config.yaml
num_attention_heads: 6
head_dim: 64
hidden_act: "gelu"
rope_theta: 500000.0
tie_word_embeddings: true
init_std_o: 0.00732
beta2: 0.99
schedule: "wsd"
final_lr_fraction: 0.1
batch_tokens: 262144
max_seq_len: 1024
max_steps: 2897
dataset: "wikipedia_en"
Each number is 500 + 40 x the weight over its row's rms, rounded and kept within 0 to 999. Layers, rows and columns count from 0. Numbers have three digits each. The size before them is the row's rms in percent of the matrix's.

# v: layer 5 attention value, 64x384, rms 0.222, rows 10-14, columns 0-191
# o: layer 5 attention output (transposed), 384x384, rms 0.175, rows 10-14,74-78,138-142,202-206,266-269,330-333, columns 0-191
v10 097:515536514508495512454492489489486508458508542476501462482427528479464561450571439473532467437543531474524486495528565430501488455441479398449504465539511422485523433497495446472481503450589497509504537547455515508492442475401497477458537478520510439489519457592499477486486524556500520487509527493509456495539505524622407518534506383445530525503534504481546504550520422537459483481484458519452419488539503530533535508474466532513537530536482540417562517563493432491449481549530432529455444515484518532524541443494547581437520423515488524495443581575469511546538502481519537506
o10 100:560406523448591517562460507490488481461480515529468474497459575441489561503452521450527513499502472549460519476536493507491435465492583522549533514536546501471451426463511563499492451554523451432544495584384502536530503546495594451471549515524522491517498516527540525462517585430457454526446534532550480507470480509461510483460509499478551536444487535512469507498514580462492443530487576573484457535421526499521416506494458538475483536488501513449564464503519472482508459484545494507499478510452557541549469455489518488517508517496578508409525445534517497495486476490501534489
o74 089:493488506483567557475481495554541512551501526603520468651449474427543484512476487539516470454548479536470444451630470530474493497508487512561553482534519588431508508484466565490515509535500434471449501584460568555522488549486536444491561448489513545479479490552515495452493524451529521480431506496515485488535438490508542490477475555473534558467558476413509547514500560462524537535467532505495539506458479468489421529512446470491494466524526556469521556511518409527549502499503543470504497532517502516537442577424489534427569564456537538404453478519430518484531477485539493528
o138 087:536473453515396534527525488530474521403524504495433538461439475450515472521494524499543467502467473474495530522513500539482445436525548491563482543500523504522482472534560496521466483518522455473482526521471593529585491603479530559532476527539502559506512546494527519478434559445496461454408518524525499439552439488462523434531474520482510545510545525549477372524505542519518507553511476467536472503570543601478425509456478484538526471414445373481441480502517463553466543452488432451528488540472497540448433476555543468500500520438517566421519494486491495473481436498528517442
o202 114:479585477505476446492547501440475509506450471442434561436528508502477541505537488441526516562508486525541468541458506471530511496516526506463447529492512415519490557567468498506499540506500520525515437394554446518486469469541444521501394580531454485505481488516478536513493442516494532483566459512501498479376573503500448564509528440543510470602445436554545472476517511453438465497455456474471574481540502465524599481520550494502540505536542454531511473521485540489524508554512503499503522521496474483492559512605471480517507468535458459561519534467509503532467498555465466516
o266 115:463526464521421451462549545482497487534542449471531540460585491606495463490498495459422484505436560489551423523387511510492545606442425543467509510500473429545528541486471460500509481461520557570501513416553440382511533441466491499482482522472523430509523472455437486518523427543475498569503414474426513518505529484514504491496486494517463500511472513515490534499439456502515482406545459494447460484499446534421555511522528508517454521489440466572467495503476556473509559483456463577510499447587447534422475452517468455534480503514502467603487510456484516471530488498527485442
o330 097:475537527434554490476464481564483481565545567546520424598488523461521488509513504565456485427569508477512514456569484489539438497489483510523525427500528593447515478481496507438532481516406498499480516550395559505454473541475465454478578432486509571497457556488516486489497495443525478435532582441451568521609425475474488481501496526458505542446539494508542529524501493489535504530451506501490538543488493453596453466506451452490502478522504525498526522460495438497530469520519599470454559530479519485572545543417503531469554516444487527433469500575522439514507511470492460573
v11 101:532506441469520515483426516540434538520481502536462463491504555479513502579544463546575490556489591505511495500440489515547541506580517462572508420495500514511493450519466459503500536476507527516507507470484493459509480473483523469509443459524479480500470531454476488525461549541539451551543538534505517503492501402466457496506498460543444492468482506485586474451473482407589505440512512470445536481466461514446549469489516483528506518510480524513462515471562496534519496474542522520551496508424515387483507480531530502509473488458512482505466507446397542508559545437465546486
o11 098:509598515504487470511500505487591494530511527523564476483501515472516475495491521450512539522507558417485478469418481514428488445481503504540470437535539499545543479470544500527451491540451427486544537547538425477452519526424502509496519469479475475531540405482553477376498478524515496542456492476571501591485470507485503480492499490485507467439555473563518451446502484516449522516454500503536474493562554544499493466471511571507551501543511512525550513528522534493509536575484495503542548538474497513520516552443478482539457520533482514541449527442475463485541479471545533523
o75 094:497491523514559468463505549477526518490519529506552516465531508542436456483484516566467543526543527412470456493505456520565539468463547510486454474470529516489537525476523513543423486585474456490474512536497488516509488530461511421526479512489515430519586470483486536545426494467572523458476497507492620447497486581493473439502549519585573499442531500505472431480552534456503573476512522460515524463575520499479517511514445560511525560498445509518522537551482532511513545483490478480518550556474492442481465506467473485544482536500444561467474517509460497548569516496568467438
o139 087:396536557501458512512466503525551464492516481470555516517486485502459463540495555528476544549438537493476518497543502545472480469547488594515445405528538449509578491426488582399513500466425471493503495470489485455484516477478495438457501478495511528614503372438535490493469479468492527431477534488561605525498519517518469509519502445473537428487490492475509494541534529480522499504555434569458481482506584556485488520539492519524550464510474479423517528557478543450463496498433495450554496492521499492571512496436458531495482466532484496505529520477537442523496524515547529496
o203 113:492469416494453546540443465534495507483498512509458502539559445481483535521444444472447410495503464559514535512559486468540428541462532473543475551518444521509467529569457483418493493459562541513521480399503484526462495477543528528501457496499498494414483499508478510562478494515481489575497507508461497480533487541505565485501471538422408511516483486485537538551466462531526499519545476519469483523452461442513460501484460498495459500467480457514468475479523446442509422480480508560473436461531482565479456538485512537500528524484559521501555525544488556503427500495476507488
o267 117:517497504480473522503553448510404505450453470483498489569443524474536531501489480508562472467465439588504525460458543461491533535529496466446553560464505506516487498506506506477581491467500559468520505518515586479530493468560438529489522535523464528460395653565511539519564525517422515515543499487469362505440522421484569533505506483473507475541482557479476553484518513550473454464445453499521501529470470509526494539496530381485490454458538487473492464437499485525455513510476480466448480498508489500477565416559505480474521443483478442496530459488544483526479468522410467549
o331 095:537497520502547440498507521448563531552458491552466506460557524525478504467508520542497542490541542439475492477540481531446508529539506555486486447467482565459516560468487492612440510527534418490510516522437459577547469532409486512571512506492522464513590485478513500499468484539521553438489498553487550473497537552520441454480540498591522498485524425536464427491502560462519460520475501461524525468533533499497560441535442543553482573504529559490494547551422536510584536486498480526575569528475495485495424562493475492487522539484478552444419464505475520438514495451621468434
v12 099:482547480526523449432453532510531497417471447517512495532474502485477490492555480568500473488407505484547470481529484464501573496540518563539526503496445523531457537493497432519496558531523503483415511556529529552464582499548523437471450493463499453505428466432466494434502478408442452472492505427506576559531526533495416459478538541519474440508479512404536482550516496475494454486612493415487516494480513523524513495521508509517520520476502471490514497528509527587484523510578482525487491570478556512505525495527462538467547469574489547479480503532530524536454406523544501470
o12 088:478442520546445463453478493492458529499501492494526522514499414442477556505484535487446451475493550500497491528536438583514448461541501520484455504540454485489502405460580507460502484453512483486507509427531498492550487488562507522449464476553493461518447445519464476458542488496489540556479612533486556533514448426451552551504508529523571492491514528518504498507481500517492513560556560530457520498467487454468510465525536510563462490473464437569489482435546452424480476506512553469588485446451592431501495538530505485448539510523585476501465478468514444481454386509495517530
o76 093:535463479532475459518556493523496535523465441510544531474472455480475513495441560445483460434558536556475496477547471524518556455510491456507496570535430548519504455489583477439507469423502472485527488496485549553557482529537462507479533455514477456481448488516463520510502459514467496532478584488525513549499480485402554558520519507547524473445453480474484507479523457531535543490580532523458590543508502518471508538490552498588449438566464474557493530414522510478551495526520550521439453454526490436548517477483463537443548519573563447546450459541523489431524486591511491553
o140 087:455460496515488453461501514497419494555482519446531555525532495462530491465515547472495468557529500482508496520546544484542465533519494514508523487537443555436453490475605561474530490540483425505555499439526504519563483465514481438482523484460505592441473511485433561499518484442531545537520514510606466485424497489524536534503501530524496512529516492568516465490486524492504511469454576598508491515515490515532516477516544577566509497541459420478549499576486445457481540505513435503511404485485491471583525470588521468446452525536499520478459540471493443463496462514500432468
o204 115:508551475451506497501495518508531495508519459467501433527505543541497507508519432533534518497484397476547472498414527540544520476451521501444460439439560534504555561491438534502480510573469537572480511529511518421417423504461482493502506534504527514564527527513519434495493521487528478473524409523466508438510500528550406439557539495447440502505516527486521519511499522491459496496448467504502401492504492488505465510514452475437486541503520586433415455607513540570452513542451526508529518539553441561488505523474560531549440509453432549438584533559457514489523524534518497485
o268 118:480505501445514539535459511467538463430541541551432487460550580484478511531609447488512549583525510469515567548471504425495457577490459541510550465463587464472464562558452453595586561524496518456521512542467523505503540492463519568546476558478495526493565516485526518509431548526516485454505448527614431454494493532523468477459448471496459536506564513553468493499481507453531475473456432450543515465474538488497457457427516499428545474396518496444494484529476509514516491428489501532488595546446471540469455542478505450548484504461475546503517477492537535549507537475480510473
o332 100:560482469542504519518580498523514534569461449485540559474470422500473480478407578457522508436489585537442468449550472550550496438534463419534508631543457470572534424514522495488456487382536504498458469457496468512478501515554515492526507458511485446484487505556511519540519430542500549503510575487479503553534530458531574515544546540522574486405446504451523465509528469510488574451573555499458609517510501493450560539510540504525467425599473490545478549453510523562532532532553492524469434444494494473480511510529474486464568542545546438531493463564488529461489506502484538515
v13 102:459433442536481562424491493494522542507478568440497475496516525440505407449450528497478489429546445550509455510462525494521520415499598552503495402517569489492474452479502471508504481545595481488499569472471460529488580497506441507490532590496535516462498540479494515546534513497554508443529551528525452473533499554480486448514373459481523476483452484457517475504476495530536447470528488565468469442546431555452415509504447423463501461547476511488436439465556557484427524540479477544542538495467492539512491540489499599459521538478493503487474529486565505516430528476486527563
o13 097:469436454549560514522472506437479520487569481506499494488500531542424407475536508548487503539470521497493493557600535549517475497407451452483520550462471475460487497517509483556499507458468553463437513608513584476506429477495484463484490523518400509522576474467464485503519450439513502488528460479645490528530552445481491452460506470565528526461528517486465481493494499562509491527456472484464523508503485458512532438525510541525529513479435555509495528549531569577446546559534547454552480577483587483454588522462432492501536507556595445501467481514483501474410482504454480480
o77 092:444490480539491502515452461591503515452512453473464550433493535549475418564527547532500559468506496527448452571500576498498568543505488494575443553526528428516479500547500512474437540456505519480491549566476529469472476451478445418460496553458478487466460495507507484488567495445529520524412361549467446485493530482489514461445477507479495568464530540561504522529590543569493558525530508474512487492566461454514548534563527542487542493532493538502441586541554583520439545509572528455557490502471555514448553480460532471454533532528505454473535502530563441500507501480491451569
o141 090:522375487527542545513506525449499506531518435463493561476494494464434440523461539522538471437491470465488425512465512476433566528364503430469461545461554525486459549554548526516547532507472544541450509540442509468517425524562410490471548546546409497541526550480496469466549509398507490484502550540453521497519492496490520482530489508465528514579505428531476500555482480534427479547470503459529497520395535462511502461499480542453509476445420559504515598512524608508453520592487550535549483539527522528461533463477421570478487542483564444463523522471414525476473487492484476507
o205 114:537514532404558482431535464508576453537447519546494491574485479507567575470421478470524487498450545472519516443503480480485458475507546528513485464493446550529559533473515463523537477497490450496500516464523379564544518530495500545519483405462497511492525485510452536426440495517462507536532542527477546485495435533511538501510528523482515452571534450444510536498459484383541513488519540509495525483494555476502515472522457454506501575539483524520543469447427437484527496473488500509509507415547450429534420528547550546570466448536472567505501426437490536522535480557537504436
o269 117:529575514470459517539542489518451538490506534508568508440479480440524599482497426456441482521543430471540521503487426499560425499547523494483550463507541504542479448454472466483500496505515435510580492410576512509525483522489532498526505486589563505473453518493524513504492486543466456521549560483454504500477449548510499594531507492476435453487458463513519482444480450483474449535478520538492481511521541503477442511406474507555459486436554439423500446460477412429574422480438505511406514494478462508506416513511575470571496519483456489514485512502503498512557545478476549553
o333 096:430541473565470519491464512500475523457492454473380507497528526531463512550547543504532493499494507547416459510463572484530577504513462494567422553536528454468478544519450573492516523489505534494474510588432531475456536446489439466491464500489485540476475494514611505507593513511569476540472397491423492463489582475482509505444443530535508515482546569525492490503528503546520508457538503483514472473614459488525519482533533525518466510514485492505425528516534516546438514453566527505537458490463606523481582462469458463474478455542488457455522528485523450504483498512492428512
v14 099:486496437583477511505506527493530549543464515561602533513519505498449611528579493469532478461507486502410554490510497496532493497568512481512502519540536461506437518456529541526459481491535454502534450484521486549498532438430532530508519507511486502494422454436526469449491510537454429530528472544544501507479465510428496488568508526521530423534472433523515541460463455535533486457454536512524458523449463519471505583503448457479493504419458470439511552540547498499557515563536513537494453493451497467505449496439488447530446448475533514543594457450548496468503557480509453636
o14 095:518480500538408493499533517443564523446479485441539526527471529393476530581475600528438510536563524523456593515495452474543448514560496512502477575518427469571416538575489487492486541454531477493533490637503470457448462489486490444491482505544428458536528507512531537455454481569460455406566475418528574504498543532499518474486540465465533516426519548429452535433488566512556536555460474517529536575452520518496557437540421523519552504524487506528469521539531553501500535480526581474468529444499586436501529492609524484577480522528561505495481479514512543490522547488437562505
o78 091:514478496555424503490499498541434533572495478407517528657503510536463523500512536540442540416516501531466520484475479539463460457521462491458507510502451501508448450569418447501496541472501400519587536541434507475458461509492462438520458475547465453544563510511551492488474484495474473487507439431390543523499527575511530544499509485448516479510492501434470484439506512504474542491467492502523498573411536445435531412494456548521525527535490422556474607551497510500535549537495528499510508484447570466509494475584517515475486510530520493447522540445450535416552466420529554509
o142 088:509505409504464560516539477470481469452507509473548448548416456475548515497520500445506564522549506512415584459454531537485450497559519487505526574500468502554473456479466474481527537480581519498603495529542433466479455497545432457489534504508439580502534491515505520511452556447523462422487410462379536532511517462532494539502442436491495508571496463447493524503500588514509522548500452476518483486508510560544538477502498426530472516561452499502433539512551469521455531562457490403498516489532498501530510523493507489569502459490569552467513489460502517474546555509529575439
o206 115:468512481466573509513482531552475464474488521577425568442531533547506482410518485526565433481425474441550401497526500530497488456484476499536533424450532526473559502452487511473453491516508561500493488445466487516543523479528498517539504481448530569431515489490480443493475517458517483552514569557476383447496478512484487484442532526518495517539474503578542494569543446492495483538459562480526549421555457525505463522501543464488442500448474543459504471464434493514456380433542429504469467488548431511461504527437441470467510525468474463606422505542500430516510497572506449536